{"d_model": 192, "norm": "rmsnorm", "weight_decay": 0.0, "warmup_steps": 41}
Each number is 128 + 24 x the weight over its row's rms, rounded and kept within 0 to 255. Layers, rows and columns count from 0. The size above them is the row's rms in percent of the matrix's.

# layer 3 MLP up, 1024x192, rms 0.0674, rows 543-554, columns 0-191
size [ 92 103 106  97 101 104 123  92 106 108 101  95]
[[136  98 132  97 140 108  94 143 145 190 101 111 124 140 149 144 137 174 121 126 127 122 194 135 167 108 102  78 127 111 130 113 105 146 135 138  71 128 137 121 148 138 106  91  82  69 141  99 112 125 128 136 112 141 158 167 105 143 137 162 153 138 150 137 136 111 119 111 138 126 164 110 141 135 150 131 141  94 120 108  88 123 115 152  97 131 124 146 156  99 154 117 137 120 123 154 133 132 113 127 143 115 161 174 147 152 149 153 184 139 119 105 113 122 151 143 114 152 120 120 105 143 154 173 137 105 116 103 145 100 112 127 133 128  83 126 135  81 111 138 108 109  85 156  98 152 139 138  96 157 143 135 115 115 155 116 118 135 124 143 162  93 132 126 119 137 103 143  69 124 121  96 111 108 149 104 120 132 195 117 141  90 148 105 146  77 188 123 159 148 149 137]
 [146 134 150 119 125  56 142 121 131 136  98 135 107 128 109  95 143 123 113 142  90 112 125 120 129  99 129 176  93 101  97 134 139 138 144 127 122 146 152 124 112  98  70 139 138 119  91 115 135 155 134 178 154 131  86 133 126 115 136 100 117  82 108 170 155 115 148 167 120 123 163 160 132 101 174 148 126  97 126 117 150 120 128 129 112 150 104 134 144 123 106 151 114 134 145  96 114 157 150 105 131 124 134 161 116 121  84 140 111 167 160 172  77 151 112  91 106  79 123 120 183 147 157 124  85 130 115 147  88 145 135 122 126 103  88 113 100 110 166 138 151 125 125 114 123  99 158 157 152 125 170 100 142 124 123  97  85 122  86 160 136 117  95 182 133 154 121 120 115 142 122  91 102 127 121 150 138 126 113 154 116 101 126 143 159  90 115 147 121  99 125 171]
 [155  86 116 150 169 134 138 154 133 108 147 164 115 169 134  90 139 151 100 163 129  87  94 107 137 149 143 172 121 155 134 116 139 131 145 113 159 134 112 145 124  91 170 116 129 119 119  92 150 117 134 148 143 105 119 125  94 118 145 135 141 103  99 128 149 132  82 112 143 164 156 118 120 136 150 129 132 145 131 117 163 104  97  68 136  87 135  88  87 122 136 141 135 122 119  97 148  57 112 126 137 134 135 161 126  90  79 148 121  87 118 162 125 195 145 109 128 124 120 130 110 128 164 106 156 155 111 143 129 144 148 129 145 131  94 158 141 146 117 104 128  76 121 160 118  84 146 119 131 169 120 108 115 114 115  90 127 148 126 135 103 149 166 187 124 152  91 122 165 114 125 149 116 119 115 121  62 126 110 156 116 109 143 112 104  87 108 123 133 103 125 135]
 [124 106 154 113 107  94 118 108  77 117 181 177  77 112 111 118 127 112 116 123 135 111 142 108  80 132 137 132 148  64 121 172 158 150 163 126 131  87 144 122 101 149  97 113 133 154 144 161 115 107 112 119 139 135 141 126 148 129 125 190 132 112 122 141 145 124 130  86 138 135 143 115 101 132 132 157 137 118 100 123 134 117 159 114 148 138 124  93 121 173 118 135 176 102 135 160 105 136 117 146 163 125 146 140 176 160 141 148 124  97 164 153 108 108 154  94 126 126 130 144 121  94  85 162 103 175 119 144 107 146  90 127 113 105 152 170  84 172 146 117 174  98 163 140 105 137 143 122  91 128 132 124 142 121 118 162 155 126 128 124  97 140 120  99 159 143 113 123  98 139 102 129  87  89 116 101  93 138 106 125  96  86 127 155  86 134 108 153 129 137 140 130]
 [122 131 125 119 101 125 120 105 162 133 115 115 126 152 110 144  84 116 139 141  62 105  94 121 112 118 139 100  83 154 144 146 147 131 127 128  82 117 115 131 139 130 168 114  92 126 145  69 139 116 148  91 137 125 162  82 143 126 169 122 142 126 156 131 114 109 116 143 144 112 173 121 158 142 156 126 129 108 130 150 160 156 129 167 126 145 142 127 152 148 100 147 130 143 130 133 146 106 102 119 108 137  88 107 119  82  95 150 134 139 110  99 142 101 143 162 103 206 157 179  92 172  83  92 126 108 146 133 109 123 154  90 168 127 113  91  89 110 154 122 134  91 153 132 139 112 150 128  97 158 107 139 113 126  98 122 134 146 140 137 132 116 152 121 119 128 144 120  98 119 120 125 120  81  79 140  82 122 130 146 108  76 105 127 114 119  92 117 112 149 161  87]
 [185 132 160 142 109 100  70 138 142 111 198 120 161 103 149 141 127 136 104 132 152 146 126 111 139 156 165 134 110 121 126 145 127 138  44 143  74 110 100 132  95 130 141 110 113 115 146 119 129 150  95 139 153 141 105 109 111 150 140 114 123  83 139 124 136 143 150 141 142 120 131 104 149 131 150 124 135 123 190 121 131 126 152 143 148 147 101 140 148 130 133  97 125 141 155 110 156 115  97 104 120 105 122 147 106 106 147 119  87 181 110 137 156 107 129 177 101 145 157 151 177 124 109 107 112 107 163 146  99 137  80 127 118 152 174 109 118 116 114 144  87 126 132 142 142 153 122 181 135 158  97 126 133 148 133 110 132 140 149 137 167 107 151  84 117 133 124 143 127 127 172 160 172  96 138 142 154 119 130 152 119 135 127 122 126 146  76 142  77 132 142  99]
 [133 117 115  79 112  90 122 140 116 134 127 135  93  83  98 156 162  96 121 108 132 144 142 108 127 165 177 141 156 120 164 166 111 127 149 127 128 103 107 159 174 109  91 141 134 132 136 160 125 114 121 153 150 114 138 136  74 148 120 100 131 144 120 164 119 118 114 171 121 145  97 123 114  95  85  77 141 125 121 152 113 170 118 116 113 129 128 113 165 134 147 135  99 132 132 173 107  98 134 153 132 142 132 110 113 160 116 151 104 101 147 117 123 149 120 169 132 109 153  96  99 115 140 113 165 188 108  99 110 137 140 142 119  97 183 152 125 145 101 129 151 147  99 169 152 154 125 118 126 126 141 134 135 177 129 130 153 126 164  89 109 104  99  96 121 108  88  66 145 145 152 179 115 169 146 117 114 118 122 161 136  90 165 127 132 156 115 122  90 122 126 114]
 [150  91 109 105  96 157 172 115 162 158 104 127 142 134 123 135 152 154 131 113 154 124 119 127  98 112 107 165 171 149 161 126 143 108 153 143  96 158 134 159 145 119  85 137 110  97 118 142 142 154  99 116 105 115  82 136  94 166 161 150 155 139 101 109 151 179 114 163 122 118  97  88 161 157 125 127  98 131 142 165  65 130 167 123 139 154  97 128 140 118 117 166 129 144 112 134 143  89 140 126 165 153 123 139 136 109 155 139 134  95 131  96 147 128 124  81 111 111 127  86 112 121 127 130 144 180 121 126 112 112 167 132 134 136 157 118 141 119  73 141 145 162 136  73 138 105 108 141 199 130  98 168 138 105  84 128 117 157 133 130 141 122  95 142 120  93 113 120 166 125 125 109 111 117 152 118 124 111 133 122 144 119 149 104 110 133 132 108 109  87  82 135]
 [130 110 118 128  67 112 129 114 128 139 120 136 127 161 120 150 109 149 166 125 116  94 124 170 146 122 161  97 153 123 121 131 178 165 128 141 113 155 139 172 124 100 137  92 105 137 160 154 113 159  94 105 112 207 103 138 126 126  71 133 152 103 136 139  96 114 179 127 126 121 126 117  97 113 156 169  93 136 128 149 128 110 114 127 185 115 114 116 143 164 151 138 128 129 142 136 100  70 144 130 130 115  90  91 155 108 127 139 104 149 123 114 145 114 173  84 137 106 113  99 128 127 120 119  84 111  98 100 139 150 127 103 124  87  75  69 171 173 118 128 171 121 107 130 147 127  90 110 129 152 162 122 127 152 142 105 159 147 128 110 107 122 148  96 126 108  98 133 131 160 155 120 110 122 127 123 106 142  85 141 134 123 133 123 110 112  92 137 116 147 142 140]
 [148 145 100 113 110  96 142 147 136 146 102 114 118 114 167 135 108 131 117 110 115 127 144 106 161 130 104 111 151 114 186 127 124 160 142 126 108  98 137  90  92 116 132 115 112 135 133 122 119 117 145 130 159 129 122 162  97  95 145 134 136 115 107 141 157 104 134 145 131  88 162 134 149  75 147 156 102 133 147 142 118 119 133 141 132 127  71  78 116 110 110  73  81 114 120 154 128  95 121 128 184 153 139 135 130 138 171 158 126  86 132 153 146  96 147 130 112  96 148 106 117 113 113  97 136 128 154 105 151 144 154 106 141 123 180 113 109 154 183 133 133 133 107 104 127 113 123 125 174 139 131 127  70  93 139 161  50 126 106 129 146 112 109 102 128 123 144 115  85 137  96 168 115 109 131 148 140 161 115 188 133 130 121 145 132 141 127 169  91 124 169  97]
 [141 121 128 139 132 130  99 159 109 118 149 119 153 146 169 135 109 114 141 169  53 126 132 113 125  85 148  98 138 122  89 131  93 124  90 133 124 130  91  94 152 128  78 152 147 112  92 126  98 146 116 107 140 149 114 139  99  84 130 159 133 100 126 132 128 136 158 123 156 134 145 150 132 161 131  93 107 137  90 130  89 134 127  94  93  78 128 130 106 127 153 121 137 145 112 128 113 110 101 137 149 106 139 146 176 158 137 131  87 151 140 152 110 161 140  71 100 123 111 135 133 121 131 106 178 129 137 154 116 102 147 129  97 142 117 100 121  76 131  82 125 125 110 147  96 156 149 137 110 134  98 165 106 122 140 102 132 132 145 128 112 162 130 119 120 117 147 121 172  92 168 124 138 165 158  89  76 160 128 100 115 172 138 137  75 135 102 135  91 164 113 144]
 [ 94 142  97 130  99 150 139 111 122 135 102 139 111 131 100 128 161 150 151 145 150  82  69 128 131 162 142 148 135 120 112 158  90 162 121 149  92 161 154 104 125 102 145 149 123 130 158 130 153 109 100  98 101 144 112 127 125 158 159 135 105 129 146 114 126 124 109 128 138 124  92 142 137 121 134 137  73  72 106 130 170 119 146 176 113 126 104 112  66 120 138 147  98 139 145  86 129 131 127 135 133 140 139  59 119 126 118 115 116 152 158  85 145  84 169  99 138 124  96 112 136 138 132  95 120 124  75 112 181  77 109 106 141 156 100 105 130 161 137  99 146 105 137 141 111 109 144 101  90 108 155 132 153 108 152 102 125 116 147  71 108 141 101 153 133 100 149  95 133 122 123 124 129 124 121 146 145 152 140 130 108 125 120 139 110 173 127 140  65 114 109 144]]
# layer 3 MLP down (transposed), 1024x192, rms 0.0668, rows 543-554, columns 0-191
size [ 93 104 102  97 106 101  93 101 106  82 105  96]
[[107 135 132 182 132 116  81 132 122 103  76 118 163 158 127 100 100 109 139 167 144 137 139 124  96 124 129 147 155 131 121 122 100 141 135 115 155 166 155 163 102 112 174 114  92 147 132 110 193  95  82 108 104 101  95 113  92 147 121 147 108 154  87 148  95 102 159 102 103 137 112 143 153 156 192  98 130 129 156 117 146 144 112 137 127 119 128 168 143 103 101 121 132 110 141 122  65 151  99 177 137 170 115 145 104 154 130 108 116 122 148 162 139 104 156  92 135 133 127 130 112 127 133 111 100 141 123 186 136 117 130 121 119 111 151 128  99 108 118 122 122 127  99  88 167 137 181 124 114 123 128 125 125 125 118 154 125 137 165 133 146 136  71 105 157 152 119  89 192 134 140 137 118 140 114 137 100 140 110 146 110 118 118 153 139 112 104 122 118 112 105 102]
 [132 113 162 123 110  99 110 135 170 123  94 159 159 121 107 141 161 137 117 101 114 126 106 127 116 164  99 115 109 152 142 133 100 109 136  95 108 161  90 157 146  94 119  62 141 125 123 123  94 134 114 121 131 102  80  79 134 100 136 131 118  92 110 128 113 139 150 150 122 162 186 123 149 132 118 109 176 126 140 117 172 150 135 119 135 132 135 146 204 151  78 109 104 127 125 110 118  92 124 108 142 143 124 172 119 110 158 105 173 110 142 142 133 109 153 160 134  92 102 100 151 119 131 165 111 112  96 179 136 121 137 108 125 186 121 163 125 154  74 130 123 140  89 147 149  91 117 164 136 132  99 138 135 146 105 126 117 138  96 104 120 109 139 143 132 105 145 107  99 127 124 144 109 127 106 127 131 124 127 149  63 152 133 110 122  98 166 140 106 140 126  92]
 [117 139 151 178 115 150 124 119 127 118 105 147 117 140 120 137 171 106 140 133 187 126  99 159 146 118 169 153 115 150 119  99 138 104 134  68 119 167 136 123 120 153  73 139  98 121 167 125 153 119 152 108 144 134  84 115 129 166 150 113 111 134 137 114 131 146 131 159 131 133 115 183 120 111 143 110 127 128 166 112  93 181 117 124 125 127 141 121 153 142 112 177 196 103 159 114 124 136 118 151  97 163 150  84 124 170 118 167 132 109 118 149 138 142 158 130 163 115 130 130 148 150 124 129 145 129 158 108 153 134 116 131  87  90 133 135 131 116 106 162 126 130 143  66  83 132 154  66 113 121 107 112 130 121 108 122 151 111 126 120 125 121 168 118 116 185 106 109 123 160  66 138 114 127 136 130 148  97 158 137 124 119 104 166 128 135 121 140 101 165  97 135]
 [131 146 103 159 151 143 118 117 150 149 127 145 127  89 158 142 134 151 155 124 154 141 125 148 133 119  50 119 129 155 128 112 107 144 125 148 117 113 116  93 174 122 111 128 113 119 138 126 151 152 133 107 130 116  99 125 102 129 115  64 101 128 138 108 135 163 129 131 161 151 124  90 143 153 111 119 150  81 153 138 155  79 105  96  84 126 157 127  91 135 121 138  84 178 103 127 134 170 154  90 177 108  75 101  91 146 167 117 151  91 115 139 113 122 152 107 142 118 150 166  95 104 113 135 161 144 165 152 150 157 116 104  78 139 164 140 144 112 159 109 136 138 127 139 146 124 144 113 139 135 113 107 134 161 107 179 113  94  83 130 121 100 116 127 118 119 104 167 113 106 112  97 150 111 113 127  93 130 139 106 147 178 154 132 112 124 149  99 118 122 119  97]
 [ 84 144 131 139 112 108 141 110 169 157 129  77 140 159 104 127 123 118  72 140 157 112 115  96 144 136 149 131 140 137 185 169 144 142  87 134 119 109 127 123 110 114 165 101 100 137 178  92 126 114 169 128 111 143 118 143 139 121 143  91 141 146  91 146  91  82 151 138 134 116 166 140 112 146 140 148 133 134 153 156 112 169 141 107 128 124  97 120 132 116  79 136 130 152 171 117 165 144 122 139 107 109 110 124 112 110 102 118 118 113 145 110 150 177 131 125 131 150 147 177 123 129 122 115 165 141 157 116 173 106 147 147 175 141 139 114  98 141 146 167 134  89 168  86  96 113 131 105 132 114 112 135 148 153  97 152 109 109  94 128 153 122 104 136 123 118 164 102  71 165 123 170 101 140 145 149 150 138 123 156 112 163 119 158 146 116 124 122 172 136 175 147]
 [137  90 120 124 108 106 139 147 121  99 117  98 136 156  95 123 152 145 107 103 124 157  89 142 145  96 184 105 118 152 127 150  97 143 127 159 130 129 126 159 135 102 124 174 112 112 109 149 142 147 118 153  90  94 170 100 132 115 128  86 127 182  87 115 136  74 149 179 138 182 130 128 139 137 155 153 100 111  78 131 140  78 112 153 134  86 149 117 106 127  98 138 118 108 138 148 104 103 133 143  91 145 102 150 140 107 132 132 124 157 179 159 147 107 127 115 130 125 119 146 128 156 111 137 147  85 139 108 104 151 138 125 121 140  67  92 106 137 113 115 144 155 131 108 165 122 147 100 139 107 106 114 161 108 121 113 118 114  90 141 112 120  88 149 152 165 150 138 116 122 117  88 110 103 112 146 124 142 140  92 109 116 131 120 150 147 122  81 105 138 179 176]
 [104 157 122 152 112 147 124 124 122  87 129  87 143 156 162  95 102 180 125 125 105 133 128 118 117  79  72 137 121 123 103  89 152 174 132 135 124 152 188 132 131 163 161 147 142 146 129 101  80 147 116 119 150 144 141 152 144  92 105 142 106 150 121 113 102 134 153  84 133 127 153 136 153 141 168 153  98 113 133 157 139  87 130 133 133 141 113 120  95 128 121 125 156 143 131 111 143 158 134 126 126 113 115 124 136  96 147 120 133 134  89 130 179 139 140 133 153 135 100 146 164 161 127 136 129  78 167 153 145 166 132 132 117 177  83  91 134 143 177 139 112 140 163  83 141 103 144 141 144 126 158 131 114  84 121 130 127 136 116 186 145 153 135 118 132 154 120 150 126  80 113  69 159  83 120 123 158  96 155  99 129 147 107 137 154 101 146 121 148 122 114 133]
 [139  95 101 148 131 133 134  59 103 140 117 165 135 105 143 137 133  98 140 129 157 109 104 107 157 161 173 128 124 121 142 197 113 128 100 115  87 178 135  93 113 134  90 156 138 134 125 157 151 141  75 120  85 157 162 154  83  83  90 142  83 170 146 118 153  87 127 113 154  94 147 123 132 130  84 176 122 123 130 120 120  91 125 137 150 141 108 145  95 143 113 129 128 124 141  94 136 163  96 147 132 103 139 136 123 125 129 114 105 148 146  96  91 155 132 132 109  95 177 122 120 130 144 153 121 146 148 114 138 124 162 124 110 114 127 104 119 166 121 132 163 195 121 146 131 126 158 142 143  73  96 122 114 147  92 126 122 134 155 125 112 120 134 137 122 118 119 135  94 142 156 107 107 134 121 122 146 132 143 122  97 162 140 171  93 104 150 107 126 169 125 130]
 [107 129 119 111 165 128 140 124  95 102 114  81 135 153 159 145 102 111 149 103  80 124 101 123 158 125  81 148 119 149 144 158 134  91 121 158  94 153 107 132 107 154 147 141  96 122 133 146 104 168 119 123  97 119 161 179 155 123 152 161 186 116 136 111 161 132  99 112 121 124 119 128 133 124 151 118 121  97 118 119 158 110 109 139 178 115 109 145 128 120 119 105 122 136 116  88 202 134 113 116 178 152 128  74 131 123 117 145  76 107 120  77 127 138 117 107 169 149 121  98 116 102 171 107 103 113 135 143  85 108 135 140 162 110 120 141 140 118 150 147 130 102  86 126 143 143 133 134 148 132  92  75 101 119  95 142 105 135 137 103 167 123 156 129 156 137 107 133 139 144 138 109 103 117 141 143 128 116  66 156 168 152 133 134 154 125 149 128 124  80 115 105]
 [106 103 111 116 127 138 155 143 145 140 147 103 115 121 108  82 142 148 111 126 153  87 149 155 128 128 125 132 111 115  92 165  98 127 126 141 133 123 199 158 125 143 115 146 104 102 154 126 166 110 133 103 113 161 173 108 164 135 123 105 107 129 102 123 159 130 106 173 114 155 114 130 137  55 141 105 136 151 143 137 130 159 160  88 100  57 123  84 139 110  99 175 134 122 146 132 137 107 110 150 112 128 185 150 113 135 116 156 124 114 117 167  95 119 154  96 155 120 111 150 158 116 155 142 113 162 113 120  86 115  99 127 153 171 140 128 144 115 124 165 109 133 118  81 102 116 118  82 138 110 108 142 146  99 114 141 133  85 129  99 160 143 116 160  84 115  97 127 154 113 123 121 139 128 121 152 142  98 138 142 112 134 146 123 165 137  77 111 131 124 176 118]
 [132 128  80 130 124 141 111  92 122 110 147 136  99 107 143 132 117 170 140 110 151  87 155 122 153 121 150 123 139 115 144 128 132 113 133 143  70 136 146 133 128 145 107 155 154 131 136 106 125  90 138 172 104 140 142 117 164  89  91 133  67 152 155 140 155 167 149 117 120 124 122 158 153 184  77 119 120 150 140 144 127 154 113  89 153 148 129 105 114 106 118 150  94 176 125 103 116 150 119 157  81 116 124 163 143 120 100 140 144 168 135 134 126 103 178 130  89 124 110 150  94 138 119 112 149 146 135  93  98 105 147  92 102 111 120 122  72 113 109 124 124 154 131 152 122  81 164  84 129  71 176 171 135 139 145 120 125 142 167 142 132 123 128  99 136 100 131 125 135 123  96 150 141 164 152  87 141 126 145 100 141 160 135 111 113 147 112 119 116 162 120 168]
 [111 124 102 153 119 140 126 116 137  87 134 155 114 144 134 194 144 119 136 113 128 128 147 112  70 143 164 131 136 112 164 122  92  84  99  98 108 119  89 152 156 116 131 154 110 149 148 130 130 156  92 182  97 155 132 141  71 154 154  99 170 140 139 131 130  83 140 117 167 140 151  94 139 136 133 143  70 159 132 106 177  89 109 148 107 140 129 137 136 162 115 132 111 122 141 114 161 102 151 113 138  91 111 124 109 146 167 159  96 154 111  93  99 117 123 121 161 121 144 144 167 152 132 102 119 179 143 123 133 134 165  96 104 134 125 127 157 135 119 157 122 105 122 125 118 124 150 150 132 107 122 123 124 143 169 142  71 139 105 117 127 112 122 114 145 165  87 150  73 136 121 135 151 165 152 106 103 114 143 144 179 157 117 125 104 151 135 128 126 160 133 148]]
# layer 3 MLP gate, 1024x192, rms 0.0662, rows 544-555, columns 0-191
size [ 98 106 100  96 104 100 104 106 107  94  98  83]
[[ 94 100 172  75 109 107 130  96 177 121 196 137 143 145 182 140 159 121 110 106 145 169 139 148 126 106 145 113 112  69 123 147 117 142 103 147 144 129 143 116 145 135 126  96 132 139 100 159 112  86 143 113 137 124 124  99 126 113 114 145 125 137 100 117  84 121 142 107 133 159 127 110 158  93 122 143 115 121 123 132 121 118 117 147 131 102 135 136  97 157 164 138 122 164 128 111  86 126 190 148 151 168 131 147 138 120 143 132 153 164 109 112  95 128  98 147 148 140 184  97 145 113 153 106 119 107 113 103 144  97  82 131 129 119 122 131 164 162  69 118 141  92 116 109 127 123 142  97 152 162 167 168 153 128 132 161 144 115 113 106 142  93 115  87 111 112 119 116 141 137 105 131 142 146 131  86 150 131 119 129 145 177 116 126 123  98 193 117 138 143 102 119]
 [125 116 157 153 101 154  88 114 139 155 114  87 128 111 166 138 155 176 133 105  99 148 127 146  95 135 154 163 100 119 139 160 136 114 103 134 109 167 155 174 103 140  37 102 132  93  97 129 138 107 139 102 119 170 123 161 145 143 147  89  99 116 130 127 112 147 135 149  82 101 133 114 131  84 165 135 114 125 160 178 119 144 129 146 120  83 136 140 154 100 101 159 145 130 149 138 131  99  91 157 114 145 130 126 147 138 145 108 113 114 111  98 117 132 135 133 168 131 104 130 143 128 111 122 176 129 135 164 112 133  79 152 129 135 129 131 127  79  95 139 129 150  98 164 132  90 135 163 166 130 112  80 139  86 123 159 138 122 147 123 156 123 148 151 153 168 138 134 125 130 142  91 125  95  92 110 129 119 173 126 110 128 111 140 142 149 156  89 122 135 135 155]
 [116 129 154 118 113 179  83 122 151  99 127 123 129  98 147 101 134 158 139 103 171 152  95 181 145 117 114 125 121 160 181 107 137 130 109 123 126 157 107  82 133 113 123 135 110 145 148 124 154 117 133  92 139 126 121 151  97 145 165  99 122 107  92 107 112 152 124 173 108 135  98 147 173 108 155  93 167 116 168 146 149 115 101  92 117 176 126 122 140 160 132 171  80 165 126 113 109 136  99 122 171 159 107  73 105 121 131  64 162 107 107  93 123 170 127 136 176 129 167 114 116 103 169 142 154 106 124 134 101 156 103 122 130  94 133 139 154 122 122 135 128 155  99 100 135 136 149 108 124 153 116 146 141 118 104 155 139 117  99 111 129 117 123 144 117 155  94 158 146 147 134 125 126 153 127  98 120 120 161 157 153 149 141 160 147 110 131 121 158 151 123  93]
 [140 177 111 139 155 130 124 103 115 117 184 174 107 138 144 118 146 102  83 130 127 131 152 135 128 115 109 133 131 139 142 104 112 110 126 108  80 130 105  92 111 153 143 136 163 108 105 119 113 187 114 106 147 184 130  93  99 126 117 135 104  88 114 121 106 120 173 105  83 157  94  68 135  96 108 104 117 118 111 117 166 140  66 130 125  97 154 119 129 156 137 109 114 152 101  88 136 111 130 114 119 135 122 113 161 150 146 111 143 126 129 139 144 134  91 178 115 118 142 134 105 130 154 112 124 135 168 100 147 124 101 120 136 159 117 125 129 167 142 114  97 139 105 123 149 125  95 105  97 110  74 111  96  87 149  89  89 107 165 140 153 155  99 130 157 148 134 143 109 121 178 136 141 103 159 122 120  97 138 140 162 115 132 150 118  97 140 153  98  91 113 128]
 [105 123  99 116 169 112 123 162  88 105 123 109 122 129 126 113  94 175 102 146 123  96 164  94 118 108 161 114 138 121 153 211 141 139 118  76 159 158 103  98 136 158 123 150 128 153 156  99 134 147  99  96 137 139 137 157 173 152 158 139 111 135 101 132 155 110 125 126 111 136 108 162 110 137 103 119 152 102 153 154 117 115 117 102 105 158 161 144 129 122 155 137 111 133  78  82  91 111 147 153 119 138  81 111 125  88 136 165 149 111 135 104  81 100 126 140 133 112 169 108 106 151 139 120 134 145 111  94 183  77 101  80 110 117 120 144 135 119  96 112  94 116 139 116 137 139 155 115 127 144 116 133 119 123  99 136 142 132 122 110 161 143 149 110 130 145 102 134 123 135 128 136 110  97 113 111 117 164  58  89 175 112 119 157 117 111 130 148 112 136 125 149]
 [164 111 127 131 117 103 116 125 140 148 132 146 171  94 118 103 126  93 123 127 153 136 173 156 169 125 164 105 103  97 128 118 114  79  99 113 116 175  59 115 125  74 113  86  77 120 114 130 154  92  97 163  76 122 123  87 145 157 166 140 150 140 142 147 147 121  73 143 135 100 117 116 125 151  88 118 151 122 136 145 110 121  89 154 160 114 137 105 141 135  87 124 172 109 120 138  99 108 135 158 139 137  93 125 116 136 112 108  99 112 115 126 101  87 105 102 101 144 183 159 104 100 140 136 129 149 134 110  85 129 106 142 148  87 134 149 153 132  89 138 121 120 109 165 105 130 133 116 112 162 120 126 160 157 167 139  90 140 139  79 114 155 111 135 122 155 112 110 138 159 135 143 132 167 105 141 135 130 124 144 140 100 164 134 103 138 140 128 117 145 127 121]
 [102 152 143 132 177  92 148 167  81 106 171 135  97 113 115 114 104  97 127 170  93 118  99 117 131 150 177 131  85  97 122 151 141 132 114 104 155 116  91 111 115 129 121 135 117 136 105 125 125 113 148 137 140 132 200  95 129  30  95 153 113 127 137 125 142 109 140  99 158 135  87 118 121  97 141 111 174 117 168  85 156 119 118 163 139 139 134 114 169 105 143  91 124  84 122 124 122 153 105 152 100 119 114 137 125 125 163 148 123 137 124 144  91 128 131 161 118 115 123 122 153 136 148 146 121 114 136 116 141 142 136 115 110 121 106 113 120 141 130 109 130 145 156 111 113 123 121 143 114 141 137  74 118 129 127 150 126  40 122 107 105 114  99 112 128 142 172 134  98 150 161 151 114 173 146 174 131 149 138 116  94 125 116 157 111 124 123 127 121 158 130 154]
 [153 126 103 151 115 136 128 135  81 146 119  96 124 116 141 110 116 127  97 149 148 136 161 114 113 110  65 107 111 145  98 158  95  83 142  81 141 101 151 162 121 100 109 122 111 135 102 130 132 171 122 166 156  56  92 106 124 155 128 178 111 142  85 101 158 121  95 129 138 131 145 148 134 146 135 103 116 128 138 103 152 159 117 114 152 131 153 148 111 109  71 164 116 162 104 112  91  97 133 122 121 120 125 146 140 139 108 122 103 163 109 163 119 103 123 128 128 161 125 125 104 126 107 148 149 119 156 141 134 103 130 119 132 109 160 119 137 142  98 113  82 100 132 125 165 181 104 144 142  74 159 113 117 179 111 150 181 141 122 134 155 144 132 121 133 115 165 126 178 115 143 154 150  86 102 102 175 127 109 103 126 116 120 134 134 136 103 159 136 113 157 133]
 [105 147 105  91 134 127 147 127 160 135 105 128 142 129 135 108 168 136 140 128 117 129 180 107  97 135 116  90 134 128 128 131 116 125 149 120  77 162 124 166 105 173 147 157 154 102 109 129 114 173 148 127 119 115 141 142 151 181 124 125  65 157 151 105 112 117 104 141 122 210  92 138 108 140 108 142 133 131 115 112 140 120  74 166 103 168 168 120 127 104 112 161 137 151 104 151 101 164 114 136 146 105 145 121 138 123 108 138 103 118 119 148  95 100 112 125 136 166 116 174 122 124 133 138 175 169 153 121 126 111 150 105  88 147 165 125 103 125  51 152 160 124 118 106 149 149 117 136 135 134  91 152 160 148 113 128 129 119 143  99 103 117 133 161 122 130  85 115 124 115  78  97  97 141 103 130 128 118 133 132 167 148 142 118 140 116 117 130  77 113 147 116]
 [128  96 118 153 120 127 136 137 150 149  98 219  98 114 122 149 151 142 130 119 130 156  77 114 134 112 122 114 132 123 160 151 170 138 123 121 136 125 148 134 145 147 150 142  82 125 113 171 135 100 118 169 123 137 113 121 121  69 104 137 159 117 147 142 144 152 138 130 119 128 105 117 136  97 125  93 130 105 148  87 150 114 153 130  95 146 125 132 144 102 133  99  93 160 124 158 145 117 132 126 145 143  91 134 172 130 138 114 136 132 120 106 120 151 119 127 103 109 134  71 120 133 131 165 137  95 101 161 113 135 202  99 116 167 180 131  97 120 154 125 122 150 134 100 139 143  97 142 123 162  91  98  83  99 100 104 131 116 137 132 102  99 113 144  74 142 148 161 155 172 125 173 137 131 138 112 124 119 134 156  88 105 114 129  93 165 153 118 176 143 145 130]
 [ 94 126 130 103 149 142 116  99 142 152 130 135 163 123 168  87 122  98 110  97  93  90 137 112 120  63  85 145 135 145 131 102 169  93  90  90 155 128  94 114 133 113 120 130 109 144 132 112 121 150 119 196 190  86 160 133 140 141 125 121 108 139 123 106 139  97 121 129 160 122 156 148 139 145 133  99 146 155 130 133  75 168 108 110 122 137 139 142 150 137  69 122 167 146 115 142 153 111 147 148 135 123 113 122 105  94 154 135  91 130 133 128 171 124  97 152 149 104 102 143 110 136 138 130  75  92 119 159 132 160 163 149 136 115 163  96 139 107 127 153 129  96 104 102 124  98 151  97 134 197 131  96 126 162  94 150 155 145 113 129 154  97 141 134 142 144 154 142 110 135 157 127 130 109 144 119 135 111 152 135 146 139 115 127 141 124 121 110 147 159 184 113]
 [120 117 155 138 134 136 116 144 142  98 127 153  94 163 163 140 102 113 110 114 119 142 129 171 104 138 130 150  97 102 109 130 113 143 119 128 130 125 105 101 145 113 102 132 133 124 168 140  70 117 121 127  93 158 159 110 136 110  84 142 101  78 162 102 156 128 171 125 131  89 119 152 141 126 133 172 111 143  85 162 145 130 130  58  99 147 143 115  98 123 140 130 159 119 157 174 138 117 100 157 129 137 139 143 120 153 158 117 146  78 128 112  86 148 164 135 140 107  87 166 106 111 119 145 106 150  87 139 149  97 125 117 116 108 147 103 112 139 146 144 112 148 115 131 102 163  89 121 144 119 135 130 151  98 170 127 140 122 135 152 105 122  83 137 147 123 164 183 125 127 127 141  70 147  87 116 154 100 131 139 149 101  91 132 150 146 157 149  86 167 115 165]]